Part of a small language model's weights: 6 heads of 32, some layers without attention.
Each number is 500 + 40 x the weight over its row's rms, rounded and kept within 0 to 999. Layers, rows and columns count from 0. Numbers have three digits each. The size before them is the row's rms in percent of the matrix's.

# down: layer 15 MLP down (transposed), 768x192, rms 0.138, rows 35-103, columns 0-95
# up: layer 15 MLP up, 768x192, rms 0.143, rows 36-104, columns 0-95
down35 110:529533465507454543528469547487511481524563488484516493515572452503459480558476497421550521501496497452502522597489489433479496481533473533549552457470493542504513475516529454466479474460504551474448510570503509510507465495462510553474485548456519490480543460538465499508527547474621462464
up36 102:552556534446493522490567561422495444496473498472486469482418498486544481508474499587504553515495508532426574463583571471485525490418499481484499433432432501430500526505518542450450529459520557551522464547515520508606575475544617539580433515489511520445523537574471428500504513497490452544
down36 101:519498525514434452447534496509476455530474511537396588547476496469473496460470534463477517544470468549539526507569518514504546399532488515448549539491480495495509554495531567487508556436491524473546465515514448579510490491540532609478504534514467554479567462510509500397554489535508429455
up37 090:430511456489467607428506506483454490540548500487447546493528442509480522475450499511483462442544534546601519496499459481533503480485484510534547515533552484451483488513534456524460519506479529521480522541480459466491526593489516532506446517459441508471536494447451483430584507499522590501
down37 083:525491513569525506521519483452517474443502492512526422553452512476511489533569496479539534528481529430436551524495515478509565381504544535524459491448487520560493479542488527463525450464540547523496516479525579514510559431496506447511511433450538495485441496508528532563455563476512521462
up38 106:499548582459471479529531462479509539511532450490511487518446542483494506600506454494527505525491443494448482453451437523499541518485534561501508543513494553486447467504554509398491468526509521474509490440505517550474494471543541491485488501495463545536400536490509518500491574422523485484
down38 102:520479491500505512459455521458489491520494446534498576439587486452454486515512508472503519557501508476519502461487549505474509425514457516542513543566537498503458470479501536520518527511521569469399537489478449478527502496516540494534485564459565533551540528438522567526515517480468495578
up39 103:543535542482482499514484478442555513470464526481605486539439530514480516563542442481494469484491504471414530454490479483473498515468522532486587466508476615512472495448486557455520527531497602494513470503542490475533473488460568504504586528490481525487479437476435486572429487500500456431
down39 101:466539534451516554490510497504523479540495560460538449464436540531456543483539534467491512495562520477441469425463525531539518531461581524518539525514526476464513502448530503429471487548507505480499490518539466485438466583445516458601519543515469455491497520423491566519473594498468481540
up40 104:446552474461481453523480508539487472491571430475495490591464488551542492518450544535545506574534500527455521488510448520503561483549495462459564505420525440439429409465531510444501515556508476401535530563491493564533470545487481535550564419534539496514427525565436483503473519486535510431
down40 098:450540455498502495485478544587413469471486509600533448467487467491521506537536439504528559447431570442517520584460575547457523322477497491527540491507497500503504454493533440545476476538459473465509519478556514488496433491476481497507517500516536454450513519554451556555534430493537480434
up41 093:553617475485493445513504512504523511545534446501549526445575446539533481545490556568528561559483500538473501475477461519532541500459457474491507515497473470482549508531488504535504543436489554530550379552513540528478481505481522553532549496498514515475565503460488495507500484501514464547
down41 095:558505476435512539474532525513529461464516456459508494397438514448518512437487490510488576507530565494455480484462482517523511362543507491534536522471482457460518501446498493456451511572525517558476530500510485553507484496502559474568518502460477543401487503494526402410561471572491547482
up42 088:466538562475432496508582503485456515498471570543531482459504514463514568497472579506505490472635470471423502496512550465451467513502546489518441446443457472487512481524531523477510508469527474484464519556515544527505554479625515500571520480436473473533538474540571486519516547559487470540
down42 095:499483500561515451478563533529530477537507520544529523452572424428525470574489563473504540507579477463447488479485492500470474481462539515536421526494478530508481531424495469480477503483517532485529497526496476537524492497493562503500472519504503512484447507451539543478458504512509516585
up43 088:488502520439491666420605450520488479473490539464473462503537540513537501462464480550525498507488451418482458495462470443493494495499467418466465516485459542531525464509469523484523553506443538573423453571530521492482509476515467514578506472562574535512424461501509447580410461528508521487
down43 086:486403452418459558445539535396436483508438508463473503554446522451519501498580486487544489481440448464495593506501526525511533448514478514582491541475526507508459493490475505459637491515474402563587486485481563527445482477493485449513499554518524465448560545523502516517490467564470544515
up44 096:513518525494455516559464511471524512608492537430491466532477505462514477497502445560486463496515439467430489471470502501568526516486501564505536503535489507397476527464466389480486584492498475455478469539465458501532497485465517537519438500500494489523542517501544510478531479530520537457
down44 100:474462476669444484493490523539511499414499535424426491530523486457440474437488558533440487536492467487511503495497523502452566386509473491455542562413532497504543447507480505520514467500486515429508506462541450461461517476431563475510448544521461517547538552510517554538471518483506459463
up45 096:520548578450464498476580511509445499451502517380533406563446472515489536475566509526505524552526529461471510455463486485452588508472534477509474510462501505499438526552535473483498464499501587536500419579505515482461556549423492537424485501542539573485448513458537485499479417490502459492
down45 093:525401487504490494510426532478542619449462547502532486460529606534483477494522539496499456479529452535560465458491551484530513515497491525483527571554509512507519525483550552566561358500520563490518500549506438534476502550473518500471482530465516538578558449538549462462450515465473507477
up46 105:438558439457500528517500476514542550479459529532449464463491529520493497449511490526471550541521496514480467492483398520505464521462522480503573517443472522423525481456494535513441464524490505483568497476413596519473399525559480545456505424451444472476401499512508509499553478426456555472
down46 104:444458514502463483455495507480466462470534495485442535484473456503529537534499534417589488526521531493516523503446493467480552524469476393412546493519491465515524490520507558466554465543546453461491543505513517499476418498511506449483432491476523507493564475409567531553478524427510492515
up47 106:482496511502480510450547547385509462514461474479521526538529540459475611567391490536515470513494551533508558463530452436423523549433555522524479450508506472537504457518531563496535491492452479464534495510448534435580544512447510496513517503496501558494464419549512462557534441536496510527
down47 105:467430496555440485555507450575532515462464537510537532493474588406525556487536556544540511491480475488494520528484476523472464602528497419465490586490552487494557417504514477497483505484457500477468465509461450456553536548460480533481538418478528518478596486513498481525543459492525494510
up48 100:529536491499482507560485502457527502556509484506474493513486545520467438474488555459451492496519515432569486462544485535465464494496595429526559437562541513472496573447548459503434516574550510499561440469456522562551506554465485537550399454557507453475475444537448464457522526510604551500
down48 098:516468521564523456498524470476483389568488459522506507520526533463493529447427514510495540476550492477526537506443484591463477481501470481540487487520480506474534542550481454446514460441521476458500477497486557548516523578535480475491450501566444497564483532497525572464508533502560529475
up49 097:441545485491478531513531524497505509547603553523501494506514468494492515559483555498441440470569530543548506503514492380526519501488530549440496524573546507468445522521558429472505559480518467506444494500424506493464471509516463567556516556578562436527517496461520510532502475477489464465
down49 097:560495461528515496496518540492486444435529450572522502451437521533449464467532515537497380506524431512456424517487547442563562524494505553505555389496476491484527514500449487477528546558469584518494541429449502522517525479564531528509540507480500541635480548520489534564502550485423520508
up50 089:517514519511470496411519503511524452489575482448490469470524586532519476507484594500521528540511563447435509437493519460505537495507540526445509488422476461494514569540588514479521519503476498407501526512478529513469558439508504490456453520474493495495497561512527510513451517543584574494
down50 091:471486468434499431516501521470470515444461477506482581566539498450491465483559417485515505481511505555495498450479466496465536323621480511461482553473525523547502467515488498449540488511497494511480528461479504526526482463542478494515484489473502490513568506489448513490526469495541456598
up51 098:441499494506483525500520485522559573495542540474515463475442525526488518512487547539468543499550528504488492475624544478528562495362499433458511401505520465503479499517439462542479542478503539455495478525517477534462521501539410447500475462517518488474532551486542487548552440503592563503
down51 098:432497524388445500483501495442521542497473514555516541470475513553415453529534517441504462487536554452554498515471494564523528535483527525553468481468489464449462484471431500520485489498585590504447436462525510585529527521497463493477500500456501520593560492489512490493418551508497551597
up52 088:550630607508525560558522569471506506516486481486510528576491561541484477524539517509502589539469496585530539460437462484432555476498459524453461402489583505462495526461535505487515497460500525443532486504453553492486527521516431501476412517457510494519516542530450487521472521402560503465
down52 089:568464536599482458554454518498495412568516523480534598540503509497463504465527500551502500564442545534547522549424543472500449297535525570542490506508464484476490534532511453547524451492481491439498501457566504467480466543551528500450513516488543576418519495515430470496556510469454514552
up53 103:514612546446505509510490488441482476524536502522521498521457511581475444525467579499477483545508495469439475470501534478538504503509558564487497515485504535428518538512526504430549483529538526557438465528462534576516447455575537474541511422550531583537451459484504574551530521424522484427
down53 096:525517507564529508562590453480440441475514459494455571485426522494480461523561494479481532489504494525428553474459509492532540369497474551541531546514457504413489537475550488563537552527499577441531506548550506480460423499511466470540474441564566536476492515499506544519493492459525437486
up54 097:447565509487496512549526499540526519507520462431502429482517489467531491520545512471420450473558541500498538432498502468495511497466559532519505492479471492477470458464604498509457543545513530550421501518451605513533513486546532518497458548534526543526428503500524507557511457454494488478
down54 100:510533527642558494527518543512442455471536526491528475482573418525520464523563526434495375491528475416544461508500529506444540498525528576429435464483527521517506480512454516506497478473468503466458516553447510541526475468566440466523501506489484478632553480478549510558473473486533535509
up55 084:517453476472448485450532502478498494482547554498484510518499565536585564497413547493475508507596504475481439455523417428541482493568524462498560517395443474512527568563518459461504469502526505498533490506481540525460458523556550556529488434571459557510510540522524440485495546495486501469
down55 086:451555525534447516551489472558552485470472518421562546468535536435446463553528462534613447532513446511461485504512568468517596441429513472477523522498471462495453492491436514493536531530504447460538501483549542464494510470472482453458454543560460485565553537523532492493533499504514485429
up56 112:503545461489484507536534468441458509502506537541449587531443416521533579461463510530429525548554425461495525512485457508502584527497540466467492547520517542562488500505547514491476439499508567589503461472539505462514453592465557566505520526520459606459461496560527444503474470507557461478
down56 114:542502493502501544487460565476506543448456573458498486506552524495564484415488458512509489523416468501517446493542521568519483501528535441530519531466543481496515519497492521529465470571493433521522455396467503509481497493449477441435519564463508546492528517467538453509486458557510429496
up57 092:499483505488492516497514499543480509475527486438454531479433483484490494557554547452471558454495460515571499533501482488491563491474504544524482508480544540517555509426520457553460447480510476389498464484500467496516497560530453573573457432515514528454523463461540469509492473455428538407
down57 092:511473506592477496484491525458438514470435423511479516499510475518474488515503486442546515500489454432516550437551563510494452355522404504548557545469475527488473465481485506563550531505548578494491423534447498509555493525593417465508481541546571517506516507522496444489530474487466479476
up58 087:428535504440488452556455699450465502460488513473550497516556517490539513538544477506500484473498512524485522546538464531502485527473527521503437468486571512569560590482532527513459505541563458490445503574493468477489499511459484527533442526540541563472457553498510516529437452462490451526
down58 089:464451426366441550505585432501545561536480483508461446544427506468541533493490546496508543558475531494517517578500513558460524490460552509466461455503412492573524495501455504505408447495471510434516512486531511487504514485528478460522487469565548519562487460498544473515443486482466479567
up59 093:506526471478537464497517566418456536522533484476509539444502553492540516451421574492391546529459449531526517422490529454486533529535484446475592506557530487451488489535511518438399485471502525460438453504464489567496441561437497464516523523465510497483497462502531534549438512468575533491
down59 092:529454475602506528550507425567569521604489485521504516463495592472523450491531568496476488416497459445550510535472485517514508562434449521522488438546459489486498477507457503485547503462567441458451524562492504467508457566494486471470529500544464497509548455535452448488462493504530423488
up60 099:553474579443438516503472511474508488561528559465511533489485523471465496516541499522471527518488590512507472524491552488531494495565604485494478475480526517546514454515475514501529451494550563428511530513494532555537592461433457557481501483522435531469472466478496375526497488482585528419
down60 102:531520486523467478495499483490500521584526524509486470496452468469481509570493499565491538482538582487504553468502513537430564409568504478482546484534436546526532490528549543555535452509499502546534532562436562542505550521531457537482493554511502472464509473616479485466508437530551443496
up61 089:476508472457367505570496536521547487447609582556528474557495565522454538503518462542509550493458580563515533515551453495475554497481535511534475504575552522511518514533548463471496572539433553529537434547419546456543501440519542505461458480504488496409514509522483480484514560562572519515
down61 092:511527534655505447532456538534460397499562517575592486513563499510503433500548510487450501525425519477544492554484471544493518386523464519522455528537444537479405438480408504483484485381515539558513488526496530521491530469525527504400514517530517525501524495536450516528497540492466516435
up62 129:466496557496463495564545544455452482492502488505516576520472446527509456482555479504555451496548476492543498456496569460533510558500494510498485479507573580472543536477550473523488523476505461486561490562523514559569588507471533498540480402479489559448557532547421500460452479507537521437
down62 120:450492491576458501504494483489550513540483518542495454414471532491492500437522457479499529523501494519474476431527532437538540467527511476424533556504494495521460605455491494488453487460549507455599481467552465507513489508467463473588502483509487518515499450542483450511449509501514523469
up63 094:490514573488510542517455514501557526453551521423489469556477569530579565524518524519528511421502559457481489433453535469516518501490468538514485532554491607533520481464486558396571555447526536535487500509434502481553505464449503575497521462536447521490465526510453499537439510541510532511
down63 094:473440506480498480474478568431462515432493529436522512448509495510525509562564518432507455422543463476532516531467545509451512411516480499508526505555495549473501525480517529528495544463510469540428425489532503459544571452431472520393508591480553495550465486416468539499498488472563522456
up64 103:486510434466469538490550573463471521401542526506518448551492528452530500545484556517513546533482536522529578471508526472576452549503534538554513478522488522487484508551533549518453441518476559470477422505514527453481459472508439473484516484518498499481490566486528540477527498460557506518
down64 102:572556493504518552475484543532540533390505615443514446493484507485493450555517511476494510492449468534456477502511493484416479459558500500441503530529524457476492530566493534493540473536483499476477522530505517556458462455449527437502519532529526419530461539491519587515441493482421459463
up65 101:490491450499517501548464522490458523473508482405426526572415555503493484516501515524496600472527513521463501529457505507499537546503500512514540473469476458502481476520537554463462543460467486499502441463500539474496572580510464483467474463552495484500587589623516447562516554477422535472
down65 100:486586484538523485388531456587492505508481521441518503545438497527509449465525534522535530484502455473526565506524470509501527558485509555509512453389497441510532398493597539591474507464479495534439529552511489471539497537458510501534483490566480414570486558443471450431491512419508519484
up66 094:551499606425485510486546539490503425571439487364455487613511500459470534531546534478531490527506530503449576492520491509492496469446538533534527521491498526473493470442547511461511419533443477507482419549482519579498593487508509529481488525507431524491519536483455509529468546510575482442
down66 090:528505509521528525506486491541605485496556493491530481488424539484380504465521479527496470578518523460507534504471474551425535448461526519493540532555504522538517521514445483426460459445547439471510486474475491457507492561494547512519436535509414486530513579424494498522508494494520503449
up67 095:547465461458557497486442549395459486495469497430529486482437444528514495543541503583486512565491531519492461489519490435503584501530547488484473541456487513492492467532533430435506537492502580543533511540516514476503466486468459543519515458429483504507481501554489489508539562447579478534
down67 100:549537482535519520538483453511530437499511527489457502501631541443481443434496476469500482493515454548456540478555452486403434473513503500434534459523607505594493461486436462480470532465531489507538499464484560506455506519512522383514482533562518539551488548517467460525574573541493534562
up68 098:414479447469472565477561495479495525492534534486467514500552452517562543544463501499389451489538429460512455492484419535536494531488500508531469536447467533516488498463523465463562531520452501489485509495481510547470454546513514505503532447428476537511502521487497500508514422525455563462
down68 098:519501486561487516500535481429501524499513506474508494488526449542449485460576463578517515567518505485502540478506478475506538528544558572539487561452504613449485482514472441521459535550475463445506461525528507627534453541502481565452458493489435471532460589441485508510538496512479538528
up69 097:551463495477474541437494512453441525480503400480509435522481529492488462470480535457501509569481471456443562429551463535541533513471500533473480514477510558484512484484540506429538469495503493491485441430487498595586496482465521545543555483522511564488550502504479493574466402496575461486
down69 093:458573489486533476597435484603462400484480500574479533488423567517499543440542535471574472455483540508494562499496433480532468375506533520567476496504508457520438498442546528518565574459559543492491565497484560469499521451526514469499507492508430535444533517557484521524481481560470477464
up70 105:500550502462518515471509500531478471517460550528538402566428538606456555459466456499483481481539465516490502516481505542504494537491517527494509472469584553471473427515536499469409445528491523462449494533510510470547431481541541541435573494486510502526575563513505470566528502494450476510
down70 106:510543498492524497472516438548597508410494484527468543397495487545502552455546471536523552450578498405498551485471506482541398548484493487568438526507496493491455495579496542507453470498507478454492516518504480430514477455595558506535566495479531477524484586536535437491539514443471415453
up71 104:452546497508477517491476511514492464484603417534471584519467535547507507443501487465541547536544468495463484480580445438509507569429473482462450444529544502476530493529478523490438442510424477478533500466452534458538508466550466463538433533456484521518553591474463497527500545515432502486
down71 103:439457488529489532483454506487549522618540516531473555500494504467502466554509399457524496498502508549487492557531469497518408558459408471508493488475508538503476483520509524516497547555509449505467435541529505549444464513404448498427508515530514495521558483442467498514503462471512509549
up72 101:454528555488470561570481552437485468502490519454526509532478571487516527523522541578490478439514484477518557502516466461451544506535483523484498535501527557492430515435532482497422551561539445457539506567471570425496458508482473533503431523539481501526511493438464483523473533459500467477
down72 099:411571456681428497522486501519527509498482496492490512460526510487470526531490456483493488501453500461512473538467516488457520426485547438571409535519479564527493522504474522491528514430546537441520519580509471475550472487446498473513490572533497485490524524446446544543498528523466440470
up73 107:511513505456484532539473562550527536489503581490479451479565522511503523469465531498547493454525465541405579540458483522454472609476511545498512503413463463492460469517452480549472464492509500483529505519511496487530502516536471519503463481463522470523447582492471443455490400418422487470
down73 109:519475465473447525394433534577477464451541490506511507502561501495471497458587487557492536437490495512550508543527496475483458517506548592528499511505559463482523516446536446447427524500560510451476476453556500463532508531490508448481446528503496562405448563558512515505559452482506458455
up74 090:461442465452449519421490543495553540532501407462540499485431541531559452485474475490511561531621553532518584545441509501494412562476527435488521524524443460458532492465487457517479504428499523533490538527462456523552537532483519469603536459507476510496457496574508481552485525509489490507
down74 094:479544516497551531497523453522530490464410547545509493530584500451465512537494595581448515505499460500488392448541495453499556432522441506458542461465494572550465496476509524491528542471484476437462493476551491520512518507510488540457435521486402466536500456455490496415525483444535469478
up75 106:465529535458426557535542462545423483477464487512517588514446577490533535505416493490522472501546453529467474430477529427561447509491564535423491463459508531456462499521598515492496519521513501515406502535521540499522504485558602512571490438526490463519536529492511501510494533501465487487
down75 104:547529527580490477474578457548532475526471480640479525459531517455556455487462474539462441520578481441521476460518539524495443536502481532530482511440460431474474545514452555455468487472502574509542520513528515532536567463544541564529535566466499525649515456498516486451498493538493485516
up76 096:464526527484514509537494499530432515482495498496570485522543524476531521502489466521481489495496487522544498415481494486451484499494481514395481502581521501562518509453521476490503573505527467409480552502473498564472539518459510500473462550531516513509542588506517451480496416477512577539
down76 096:462469516648443491528482465500542506478538542484478445487434552475512494575483517515507447516521478507572546470476519574450485587533530445443507468517572532506484604493451461551486566566557521561553479467530483513529491513558444506519485548555470499532587521506470477456521481485489486449
up77 098:474500502478479511474502520482446496451548426492585596493440549452517439534466531519432511512528492567463468414596481483468528557473496488510532499474548444532525549510478451487491481539508520472458464467529485491520452506473621557467551498536529554526415445531514448496458500521459547513
down77 098:454498463475534503568527406579507524572501537523499472581532551508526452510486510481518463490411468494510457514440468550526516502509473406547506473480533495505590509484480439458497471533475411499532475516437433599484516536491558480460535459517457553549527471521478510486573478438565543472
up78 118:424532486477542515526489539510497505461509553421559498480556468534479567446538464522485560447477468535435561457455472469573498531444499454483473458559554483434544522501462510525425444395472505499511542453466567527533540514549498501453525528519456483490511591477484457512518493445541513448
down78 114:502422489477500507517501488511532512520494565541447392425536560513441444484532459506562559427518516464508523503444465430514542551480480494611571560485465472576510438494502499479475454516528454500494483525516545495501421501479492491515536494463473516472452556550461507498465537477545464483
up79 104:506529486507482489524515515517453512450507518435491520511544550631546519473552489483483482543474516450516496521587558505521534476515444568428490524574538459396566433466497441459462525466489515484514503526504477505498501553442554532496509517502422545466520499485519469514483539481442543505
down79 105:452504446550523492565521504540496526578504487518481572499500544530535595535547590445446448456550522490497491461502518532483486551428541490509544465566487531537596518471466501480496469504520540471424482501538375473534504583461506503566554489448483525492445513537488496488536524526501442463
up80 104:509493507481517541524461490513588503421494474489493469509522491509475446554476557489540546498528443597478489438464545510485541524499572522530518533513531536515579463508502549448462528455502514504498540518485498457529562542466520456558438479434453529487552549534509491556447496511482437458
down80 104:493546475524458546503513510529531512458478445536504450484562560547464474443421527571585522535548484466486535483506463547497468480449489494561522573518581512458579480426517534570487448536429553545526607496501504537535450444512526519523465542456458475491525515535487455500567460502486492502
up81 107:507495431473482518448476518516536539492508566451549520470458524477578434519549479540494497474487607491529465510500553474536504526467457501463488464521469518494525484459491460438527526554487471458509477448418512495490482520482544521627487516504433492510469496595411458600525564548521511450
down81 107:535513499525447464452532504450575492483513573626483486439497513545520519501503419504478420485547564474525529519594484509556505551483463534529491430554493540498566453480472465489463460509448448416474551506489435584539502458542455499484497522475514487518486464546458469510517467468491464589
up82 102:523484529451473509457487522536457500550528574508539427468539510511512475496495447571450481536490535507510478478478486458517513511432474456463525563570462492536507562505502516511472567455514490544515550484345495487536473536477482519539508521631442421471532473519434479546579509487549489477
down82 100:502478544584470537469543462498506583469510522491507464484462478499534508464471477502412463450474493512466508438526487526515473517532486425412557546397529460485522520595502559479512488500483488502567510502490504570484500496433449532498542394491519547451560467463527504523422523492457571466
up83 097:482504474497486502596478535486480518491518478415552547461480493488549456492532506509530519567595527541525570498555494461554473522492510472506571507503491500471437522535553503406404568452481529486516497588514567514429502528541548577558492493505487472523475427506452552463502479436481491553
down83 100:548487497537459529470496506477485511475451470464446524523505528469568518446456560464593528473493502565534530508549472495536351457460543539546421499436516471508545471472544537468472511501474442531515542429481530506515508497503497491536485478424506438499482400473491497548473526457540475469
up84 093:479443495489438534575489538538464505505594505476509583479518538503483494527525528511441562571530511524524487503533508465496467480524502611480607477454522495476486512558518483464479557472445584496497503467483478433503516450456537488450396477494464467483504514549476536506578518449509546481
down84 092:523478478592525490522547528493451470521500537508478524583532529517461515535492458462446406534509518480455489549490519512504472495580487529513541536482502424524494474561503565439510543389563507565498462484512502386483504462460453484475531504541448500530450455430548593464452516484577490518
up85 092:485492503516534512525441477464481496520506527387522480539527455485448547499410503489450501445555464462526512482535427497494490511516526509501565430440532526533511495490433431481509562450523465505516502578493451481467517529452547582538523467482509512493475537523439504437540451559514522525
down85 090:497429541560497538448482513468540503467500485477512506529528500485436495461519460578431492520546475470479541521502474483513505466469499450530510512443446507412470457430460477458544506535482480556514497444519475527472612509542484474449477522577440502497491508516518543540481475490545505398
up86 107:490533492478548521470543524460504506519532484424468543466497504536541530480547494506502582525543500495438492449522557477566428508449553497445500496470589444527441492568454495489494478437510522491514537502481478524558433508514558472461545533519441532451507593516532454529440422535528503482
down86 103:446510491543462500493526580522482473506534523514510508452514499552501484456491500376536430458457513478544501506436552487540536606401475520498554453522472437582536523520580416508469526517509495488449546495516545505528506490510555604557475488546475480512565534511520491489463516501485523500
up87 113:489549467507525492501465556476489508513589540489452538486497519485521509533465506507527505520525474522503475486612508452482437500517512525494523456538597501489518454523473484474508577464508510430521501498433566505520424470521536547534507518525485435493473534558430443497466442567546480545
down87 106:466479509539446481513468535556475512522562507501477475465424538457458457541485505475538499473496524493491466453503493493460499502457441492503520464524466558515506437505492494545495463577462413467535515443554540539531511538510495542442485522473447455522446500469536464581451543501444525530
up88 124:467526500476511517483506480443517493465477517516589496516511432484530547529519539510514521561491408534482481473505503471511566531517540491432492541453533525489464406455517528474568499469482561439566583529453550498522482543473496476481481500528440483501540528572525492536536460538501555483
down88 130:440531532426581490433531514512528527511510514433478546524504491538625482472509503441488543504505525508505572475449487456554550503532436538465526468528448510507502484505491520509450503526414517494528518433524474475509537471555519519425493533519466509552502443431486521431521554555448479552
up89 106:500441454431498541455472572484536527497542402409553474449545449529501479578472523541539544490499435446504550526479457482516385524520484551485516557586488467527537509470495537489478486529509517510517434494491492517578525493456477419495495400500438481476521476478511484555471471519493507489
down89 107:443500440432498495501514515486550501444461522499583475478582478565478499539528468498476564515465489495509537491487459470478477508544468550473566507497443473476493559513500538487573527529435487517510465485512577528520539490462509519526482498418527486560546489452509487566527554503500491535
up90 097:528529565429452469506524535542494519482516467407519509481496524462521474490528481491524589501507533486498568478438526529475540506420481558504527461581471479427507502461591472494509517486534463527541585482501508497515503485481513454506430559595481519511479577482527402494495413475556490388
down90 098:526536471602505455465564502507463480526450467506526523525544492474499464516503495472550512478491466459451543524544527470456476387546520448543515513494520462487556487503446431505469571481431480475463516523481512390566527505524399574440516528520518587479581545493524469520545487550585479536
up91 112:450514491457544565443494490506487508492474491424575502519498536513530469510491525560491531427493559528472529523449502463562496553518496472545488502545463435521417465418500476514536524438489506427512470554473500494497520529465493517550495413516509484484542530484540489508452472523482490439
down91 106:513557459518497432500515479541514457503497458466539541445520521503501492496432479501502519539510486533508479505460491421593433549549464491543503458463481470517521435537443497554594551503501495498462475587461526464496473430495459480475503459514530474574485478536522487475536458530563569454
up92 091:466504540525540597521461485481497520450570526467517476497526430559518516495501446519439471520505475435548484478449503463489485541460504530515509489438513585524476497473424469468464469480549557525501532509526477502451481520478457508461496542498466527509479535519473526561523548537527444458
down92 093:453438479458485534488520427448455526460438464570516457484457533473518493539529472453460514462438530504482525490503498503523411452504502482543435467504446468508476544410503491487458458607543513530515510513516504490491469531466616501450487530438437539526515507562528482549505461531483469480
up93 095:481478488486571482509485508479523542571533428524502530509556547461498530575422452547498463459611544462496552423560489537523471508493505482528517519522485473503476464496442521525507508518473498504533466426542532610571504561529554516423504506512497485537484552464488421544449521538479486453
down93 096:459544463451483503474452536512499506496520545412552516484466449520504487465466522499485431542364473498438484588513451523494591386503485496458485542488513556529489473542546523436495497411495554477493507537459509495465534539549482515568535527528507536482520495505457564414462450487530455529
up94 102:506502545468504517457486511492517607486493532509516535540431540520543462441482500526480506526541502439486455509444534497591513533479492529447522481504520510496562527469502489583442508596521563394512498558474447457464471465509525477478547433569399561499506492436502544508533566544500549480
down94 102:508476506507521471542523474569460533393488533492453554503488552480483497486574406490468421545421488434455510482509443535475510539526506519538500472542510508506504415448435389560483535455479524438561527513541537506462531586480527510551455495453518457542514464513514469471520504492425427518
up95 095:487481472415493470473584530510518512473507474505467534531457464494497525552453476535530543522557527479441592515477483514480517528515534520501543444562427529514477503556445528527443451495494546529525529472490549493511439533467513462561414492556522492481552474484526452536622462497422483485
down95 099:531549528530483445464540486472526447524544482525475512560584487488496514449468498587422474548546522457481473458496544578510506455466500533573457519456487463489505493491469492451576528452519541404528485471542550473518492508525448513486522496501508523460525535450482488507518516445510458468
up96 083:415494545505432566565518554537575558554512480534551553506536602538490532522509492488444537516521490536527477489457495461578513516534548536424541493515539509470485481555490464509420470470459488555479461510491550463554515421554483500516545520520478528485515545585481471537532546485544440459
down96 083:487546483355495419643488388448508567491490504568530476532548514492544421458474474489544458455542460540485493467482470536468486546512491525492566548525520450494492446515399469494486550509504469556493417497515513521524508548445510548536529478501558507505495449555527478540514522507509456435
up97 102:445431545477516548455479470489485534566506476481482468507510436520566539463498455517505510499481505490462536518493471515514497492542490492470507488478545528468523490468507509493555511442475529498489536465472513523614567540468520520491551481489479499410495495499493439449555515549556483522
down97 099:408418498503480499474541544546443503471541558503477476449555493496514581469544449485491543509447494505470485543519408477524508422521445467452533511542526537449483536403515496550524521539476501512483487493514486542450433515417513450525470473460450447501425505468529565512501467468497475478
up98 112:517537540482480494505531553497557573494504550430528471507549513474526574580479535525492487471561578458532430422547459493486498600509455472507502515503515505443502437497494520512521493479488485414496518493497554541522582504453542607532494395471459588493440488636518450519480553455517463482
down98 107:556530509559552479532536451434547505563445503484521483522485493497474387460472479507503460488466492526487490463501536530517531568521467437584476538555503478520401476419460505518531532493502477569438495618599524497511454476475493575508522576465583489528480510535491532478513499506549572447
up99 111:502500477437483557557538512530571505510498468526508527501552510482456511519486454613473489492573487557454489504454496478490460518472498474441490387472474507477525570503493466473489498487423482538533456522459610481501510538476504442507472528512469540494530501533496496475431428481502477486
down99 106:581480455493528562478470546480432519435513477517498494519465557442496552478535440480546533420476451536508502533499553459475449529419502520495546463474469526474480504627492468417537542532513445481469441531520586492521544479523474554576532472500536457482557531486516471485449478497526483448
up100 104:497505490464483524487507456538422483467439535480501508508437471491479437448511515541542526515487447563503491489534521527545510571385501541475494546519445522452590484507494442533476477390509503529505485445525591519511518526427424514487438483538471517490462571516508493506502484512454556478
down100 104:523527500541475489448520509571551509496475466488520483463438523488505583452566505553524444475463557515477565453597534453453543507470462518497524549471493455477428518444479546492486513487485502536482470472469523547486498474426544545538533538490475492468575526501563457565463510483462468498
up101 098:538497481507509499504493540412463535447446443445501560534439505520528448556516512465533531568503500413400470486497524496524494499502495515483446547485528510541516532572451501476526465452506549439492489457484543517481565497477569540487536551477475498430410516465499444554482554565539495474
down101 096:471501443425512440518431562452444441588501487450445562469562437515533582447443491540488507490477505550532465538528526426447507360575577515476509517443577555510538545512549502531516417491554507497478492546434447463487590461511509472500523498547455494541561452521530513424493453461554482544
up102 093:383474558488515516474488626446438553523565548543446474529439453508494517502538480543478487506577499469521516480507515468501478520490474458521524542501517523494563463489419440548515560508512505549417514474529426513476547544475495522496525529466465490407469473452491492471518514540503538506
down102 093:368494564471576559502552435580561533508501510514476457493467520487426482566503530501470569468452491476488552465446486527470498503473483463550492496507552448543488465489496483553509441531457428536555490500496608550493533556519533453495453462497471474574502544490470499501504456515483518498
up103 087:518569421499466472423494528491479541628560442493537560516541502454525607514534509567457421545484435476551464443470494492462548506495479528500523477558518474555574482586527486491464476487477482491533476483471550495425412526462502532510497489566457449488495481518553503468529461526481473518
down103 088:546581515558527452477512473580521475578496464545492486557413547534516495469496521449471466434543563537443508479502594515483441487466510501545521523489480573466433535441524496405526557460515551461511481502495575518515525496562460465489564487494511516537506474536486488465485449485482509452
up104 095:419541527473420522607468510476483597479493494558435449630496456472565572470511563517412494490509523496436527443521457461437551556506495492520491504458432537511582464561498527548447517500517495533507425493468487477507495486505560547473543452592466472543413481466510508528527542579491464477